Weights of a small transformer language model.
Size: 8 layers, vocabulary 8192.
Each number is 128 + 32 x the weight over its row's rms, rounded and kept within 0 to 255. Layers, rows and columns count from 0. The size above them is the row's rms in percent of the matrix's.

# layer 2 attention query, 768x768, rms 0.0367, rows 181-191, columns 448-479
size [ 89  91  87  92  92  90  89  92  88  92  90]
[[162 157 115 198 135  93 196 132 194 155 122 128 124 140 129  96 184 122 163 106 108 108  93 159 154 112 153 121 107 126  82 127]
 [102 157  86 169 151 135 141 124 102 113 116 224 130 121  96  78 155 102 130 116 154 121 168 151 129  73 163 140 150  99 101 144]
 [ 81 146 124 117 146  70 128 132 182 171 144 150  93 115 121 109 111  92 149 115 149 117 108 134 138 145 147 148 183  77 131 120]
 [199 144 171 138 193 173 124 142  69  82 163  86 183 136 124 138 106 165 166 100 108 119  78  90  95 132 201 191 143 110 128  79]
 [ 87 152  75 127 152 116 156 174 162  24 170 135 163 101 125 136 162  83  89  95  71 120 223 182  67 140  89 106  89 129 156 126]
 [116 140 114 171 105 136  55 152 119 137  98 142 103 155 120 139 105 112 119 136  89 177 127 146 166 124  73 130 145  93 151 126]
 [140  93 137 125 150 170 127 137 149  92 160 168 159 156 187 170  87  98 109 135  82 129 103 135 134 118 145  79 103 179  81 151]
 [ 40 116 115 126 135  98 123  92 183 145 119 159 208 134 112 155 164 187 171 124 106 115 158 135 154 114 158  57 102 192 124 171]
 [127 162 149 102 141 100 173  88 126 110 100 125 153 170  47  91 170 129 154 148  99 148  89 171 122 111 149 142 104  98 188  82]
 [128 162  94 118 119 160 132 153 114 134 152 102 128 155  96 130  83 151 115 187 157 127 174 108 151 174 120  91 178 118 131 119]
 [102 128 155 135 129 136  93 180  78 161  86 124 176 102 115  84 120  95 114 134 110 128 162 154 123 129 115 136 103 118  87  99]]
# layer 2 attention key, 768x768, rms 0.0372, rows 181-191, columns 448-479
size [ 86  86  85  87  88  85  86  83  88  89  85]
[[177 121 113  83  36  82  87 161 131 141 161 134 118  77 103 147 148 144  86 110 149 165 120 114 144 138 129  82 210 131 135 161]
 [108 113 127 138 130  79 148 142 107 123 103 131 163 147 141 169 173 130 103 156 153 144 128 120 103 200  97 145 119 155 137  86]
 [122  57 113 191 137 179 128 112 135 140 123 152 208 163 116 139  50 129 138  87 118  98 130 141 108 133 136  97 156  93  99 160]
 [128 127  99 145 116  79 122 145 119 149 144 123 149 122 131 136 144 131 114  72 110 188 126 112  77 140 100  85 132 141 140 164]
 [148 184 131 107 163 159 107 130 115 178 124 121 147 106 113 180 123 154 123 115 108 125  85  99 154  50  75 150 176 157 107 112]
 [194 177 145 120 144 136 148 127 132 140 133  98 137  84  95 126  96 157 109  84 153  84 120 140 137  91 136 113  79 152 126 117]
 [174 160  89 105 105  98 139 103 104 180 115 135 129  98 139  83 153 156 105  73 167 125  93 168 114 103 160 133 151  76 125 110]
 [ 94 104 128 127 110 108 165  70 100 142 150  81 182 105  91  90 160 133  95 103 154 193  79 131  95 142 186 153 150  82 102 129]
 [124 111 167 112  73 104 102 140 101 109 125  63 134  95 146 122 115 121 102 176 118 101 140 158 137 136  98 142 115 179 125 110]
 [123 150 103 115 117  71 192 108  86 156 175 107 168 155 117 130 116 139 139  52 102 103 145 158 147 110 132 183 135 174 141  94]
 [ 92 128  63 129 159 113 125 117 100  96 123 109  72 112 153 126 111 177 122 127  97 164 118  80 149 125 157 141 151  84 167 146]]
# layer 2 attention value, 768x768, rms 0.0297, rows 96-131, columns 448-479
size [105 105 103 113 109 108 110 107 112 108 109 110 113 106 105 117 115 110 118 112 111 113 115 112 105 112 110 113 109 105 109 106 109 109 118 106]
[[145 146  73 197  93  92 111 122 161  89 128 108 148 147  63 147 127 125 143 116 170 171 155 163 113 150  64 130 147  98 152 136]
 [170  46 149 158  97 134 172 120 129 121 161 143 122 166 172  79  98 115 118 129 129 102 151 143 112 139 106  45 174 170 143 157]
 [ 60 106 112 109 112 100 166 170  85 163  94  79 108 129 101 144 129 129 109 106  95 147 139 148  89 124 123  67 179 138 110 176]
 [ 98 104 131 157 129 168 101 132 114 215 172 129 183 120 142 117  75  92 179 129 188 179  67 139 146 152 121 121 117  87  82 114]
 [113  95 131 126 128 122 168 162 129  87  99 139 134 161 114 203 183 169 152 144  84 115 144 116 197 165  66 107 160 174 123 151]
 [141 136  88  63 156 178 172  73 139  75 214 173  86 199 169 179 132 145 154 167 126 139 130 185 105  74 181 101 118 109 135 117]
 [ 80 158 166 143 166 127  98 161 145 127  83 125 149  89 106 151 140 166 140 141  77 133 145 109 124 183 109 112  91 115  68 154]
 [139 127 170 128 104 138  92 126 136 113  57  97 104 135 128 149 111 142 141 114  93 165 173 105  95 106  99  92 156  98 164 138]
 [ 79 111 158 129 125 126 174  66 162 122 214 134  86 121 134 154 148  99 155 183 157 129 150  83 162  94  49 121 109 103 163  94]
 [140 117 183  73 181  84  94 133 199 103 102 185 115 158 137  98 156 145 102 121 150  99 144 171 105 116 118  88 180  66 168  77]
 [162 126 128 101 140 117 135  87 138 150 182  88 127  73 102 176 117 121 146 129 136 136 137 151 165 109 140 107 111 159 165 118]
 [122  91 146 159  78 140 116  97  94 183 150 107 168 120 117 121 157 119 162 157  72  92 139 113 151 107  89 157 123 163 147 177]
 [156  84  75 162  89 142 113 115  56 117 119 110 101  71 143 122 152 131 101 109 244 148  52 125 112  94 162 171 124 132 101 160]
 [ 94 138 113  94  73 120 155 132 176 119 160 153 116 107 173 109 134 147 130  97 102  90 132  76 126 147 101 182 153  70  93 146]
 [150  91  88 158  47 104 160 172 105 115  76 113 122 108 161  93 113 142 148 103 131 119 152 136 105 149 156 107 146 187 151 122]
 [108  97 126 104 159 131 144 165 145 169 167 138  81 121 121 146  86  98 131  84  39 146 127  92  76 149 170 144 108  60 137 139]
 [124 125 137  81 172 127 156 213  33 151 104 165 132 147 103  62  98  73 155 108 153 112 169 128 172 148 130 173 141  37 117 115]
 [ 95  70 183  67 162  68 134 184 152 112 130 133  96 160  74 127 155 158 106 147 116  98 146 145  93 121 167 198 113 136 176 147]
 [ 66 159 107 169 123 169 165 143  84 161 165 185 136 131  77 122 123 100 106 152 138 137  83 135  88 119 114 149 144 144 126 161]
 [140 164 147 152 153  85  80 150 115 156 147 176 128 143 132 157 113 172 148 145 131 151 113 147 170 101 158  80 149 166 131  90]
 [198 127 128 130 121 147 139 110  55 108 157 148 102  91  88 134  68 161 105 106  52 184  67 217 123 176  80  62 157 108 170 163]
 [143 115 103 130 136  90 137 111 137 182 101 210 105  91 160 186  85 161  96 164  69 134 102 162 132 160  98 106 161 109 117 196]
 [117 134 147 129 186 135 142 160 112 138 158 141 210 109 112 131 168 184 114 140  89 102  96 130 138 151 149 155 125 122  93  83]
 [ 91  71  97 117 141  85   0 129 125 150 105  76 146 229 120 138 115 113 125 166 149 107 167 103 149 115 149 137 125  88 186 157]
 [ 92  47 151  71 123 114  82 151  66  94  77 139 140 119 154 151 123 173 123 100 115 186 117 158 198 159 101 159  70 155  72  95]
 [155 112  58 106   7 119 111  56 100 183 117 104 183 128 127 100  99 141 170  85 115 123 145 138 133 118 169 156 108 108 121 159]
 [ 62 128 122 128 109 109 143 136  96 118 137 115 128 110 135 145 107 151 151 172 127 107  66 113 146 105  98 171  59 163 163 110]
 [189 154 172  89 134 143 185 154  92 154  77 220  78 163 128 113 118 154  86 140 137 140 126 142 104 120 118 154 115  65 130  96]
 [130 201 184  77 110 127 153 142 154 133 114 116 120 121 104 147 129 119 151 129 108 177 107  63 207 160 126 167 128 163 125  88]
 [150 110  83 119 107 180  41 126 161  41  97 104  93 115  54  82 152 163 165 153 101 110  57 104  54 146 119 126 118  41 117 140]
 [ 95 118 149 181 106 138 124 137 202 141  98 108  95 140  83  73 139 126 110  98 149 145  61 153  86 106  81 133  74 109 158 167]
 [ 49 120  87 133  66 144 174  93 110 146 103 107 210 144 105 121 114 104  92 113 154 124  97 102 146 135 145 167 142  81 158 123]
 [111 144 128  84  85 167 168 115 111  91 137 138 106  93 118 143 135 143 120 132 158 175 144  86 154 124 197  40 131 207 111 109]
 [136 185  74 133  89 224 156 120 170  66 172 141 158 104 171  91  93 151 103 135 146 104 135 124 140 133 128 135 174 109  71 121]
 [ 78 137 161 134 133 139 165 162 114 127  68 122 141 162 148  92 123 107 112 130 119 107 122 144 173 116 163 142 155 158 197 130]
 [169 187  88 110 184 116 121  68 170 204 135 132 175 128 142 103 104 130 111  91 131 193 127 101  99 163  98  86 173 131 128  97]]
# layer 2 attention output (transposed), 768x768, rms 0.0573, rows 96-130, columns 448-479
size [104 104 104 115 104 105 108 108 110 109 105 110 115 102 108 106 119 103 101 111  98 105 109 110 107 110 113 115 107 108 101 113  99 110 124]
[[ 75 150 108 140 158 112 163 135  76 105 148 134 128 121 152 209 174 147  84 126  73  88  67 154 112 158 210 119 135 146 143 132]
 [102 163 124 146 151 129  90 148 121 131 116 102 100 131 130 205 157 143 106 139  77 133 137 189 190 161 129 146 142 105 136  97]
 [154 167 180 114 124 133  64 111 115 112 170 153 135 104 101 105  63 126  93 128 186  84 202 169 169 155  87 176 131 105 156 139]
 [166 118 139  80 173 148 113 118 183  98 106 125  87 117  95 151 110 133  52 148  65 131 186 106 139 116 157 110  77 128  98 144]
 [122 117 113 115 172 101 124 170 195 133  90 126  95  34 125 139 160 114 138 131 150 174 159 146  93  87 148  80  76  93 119 112]
 [118  56 142 144  91  48  76 137 131 165  85  76  58  85 121 101 183 136 121 148 105  71 123 131 207 131  94  81 172 159 109 110]
 [158  88 111  69 122 192 210 116 118 108 183 101 120 156 153  89  93 141 111  93 126  95 105 127 144 101 182  83 128  73 161 160]
 [154 168 105 128 104 173 159 165 135 140 148 183 132 100 141  99  82 133  95 158 150 128  79 150 111 124 120 181 137  69  95 124]
 [155 157 136 129 121 180  96 102 155 183 126  87 112 106 163 118 144 193  78 111 131  75 137 178 133 180 195 112 121 197 116 171]
 [142 115  80 149  97 125 104 118 117 152 166  81 155 152  80 115 132 155 146 117 111 135 115 130 113 214 131 130 148 202  56 133]
 [111 111 133  96 133 123 147 109  73 178  86 161 113 152  67  65 128  96 112 142 119 141 122  80 136 158 168 118  91 143 155 168]
 [158 157 102 119 166 119 146 100 121 121 162 120 124 125 122 122 109 120 180  93 130 188 103 115 146 148 182 140 191  58 107 115]
 [117 142 142 118 152 135 150 103 144  82 155 142 104 238  78 172 106 136 108 107  93  77 215 144 143  82 157  98 114 110 154  47]
 [167 132  67 135 142 116 149 149 118 134 162  95  76 115  79 105  88 166 142 160 113 209 157 192 121 164 106  82 150 142 117 147]
 [ 19 142 182 117 174 167 191 129  95  93 117 140  98 133 102  92 122 102 129 101  80  34 139 117 161  97  99 139  88  73  98 147]
 [189 158 115 132 169  74  83 115 149 145 111 120 124 104 109 103 122 128 133 179 137 133 159  83 137 127 154 198 137 119  96 138]
 [150 127 167  67 150 122 123  72 206  88 146 127 137 126 147 141 139 139 115 176 119 169  94 113  92 161 113  83  83 156 122  81]
 [178 154 104 178 171 149  93 119  91 124  85  76 152  83 149 150 109  77 122 123 123 131  78 132  89 111 132 124 125 116 100  84]
 [128 133 132  64 101 100 135 114 149 100  70 115  69 124 181 136 155 115 138 148 132 183 163 121 174 152 122 106  62 107 152 106]
 [108  71 190 159 118 102 133 116 151 127  91  75 128 124 134 151 124 106  80 174  92 162 104 151  94 147 110 169 116  91 169 130]
 [106 134 159  95  92 139 174 116 188 153 155 103 165 123  98 180 107 132 135 120 170 137 138 126 141  73 168 117 150 161  82 134]
 [133  85 105 121 119 143 100 128 133 102  80 101 169 127  99 138 158  75 132  94 104 148 120 179 131  86 137 100 127  89 153 116]
 [130 103 119 132 118 118 131 135 165 110  66 131  73  94 167  93 117  87 138 137 114 165 100 154 166  97 144 119  93 148 112 137]
 [138 170  93 104  93 155 127 140 132  94 207 151  87  52 131 123 108 136 117 132 118 120 105 111 106 132 122 123 125 179 108 134]
 [132 116 164 154 129 161 174 171 119 125 146 164 188  98 110 119 169  42 127 114 137  60 157 136  97  71 128  97 160 142 130 141]
 [109 169 194 151 124 141 169 129 147 164 153 138 154  94 134 187 154 129  94  85 173 176  87 124 174 162 144 135 154  97 129 122]
 [161 118 119  78 139 159 115 117 144 112 111  93 189  87 151 146 138  93 140 112  82 110 111 188 126 143 105  56 151 116 152  86]
 [110 149  56 158 118 142  55 121 156  79 168 109 171 101 145  95  40 110 160  99 144 145 124  96 149 132 148  93 164 176 127 170]
 [184  80 115 118 145 142 142 154  93 140 126 142 127  93 171 127 145 123 164 192 101 166 116 148 139 143  73  72 168  67 152 192]
 [118 102 106 153  77 140 190 138 120 147 143 176 140 163 186 139  84  83 136 133 119 134 161  88 112 138 167 127 128 163  90 122]
 [154 108 124  99  96  84 129 117 138 147 155 156 170 147 199 128 150  92  98 173 133 127 201 145 155 106 147 201 110 127 113 103]
 [140 156 101 167 190 105  91 157 106  74 195 123 101 139 173 110 137 185 110 140 150 153 219 132 126 138  50 149 145 216 114 153]
 [151 134 103 128 142 179 122 153 103 135 120  81 126 163 116 145 113 109 154 160 111  93  86 146 122 154  89 162 143  70 126 113]
 [ 98 125 181 153 146  99 171 102 101 155 150 157 158 163  73 125 153  81 130 149 166 125 144 125 102 137  89 108  71 134 168 137]
 [181 139 106 180 144 144  97 114 125  50 140 148  56 135 156  77 159 193 116 139 167 119 114  46 127 151 160 138 153 122 142  66]]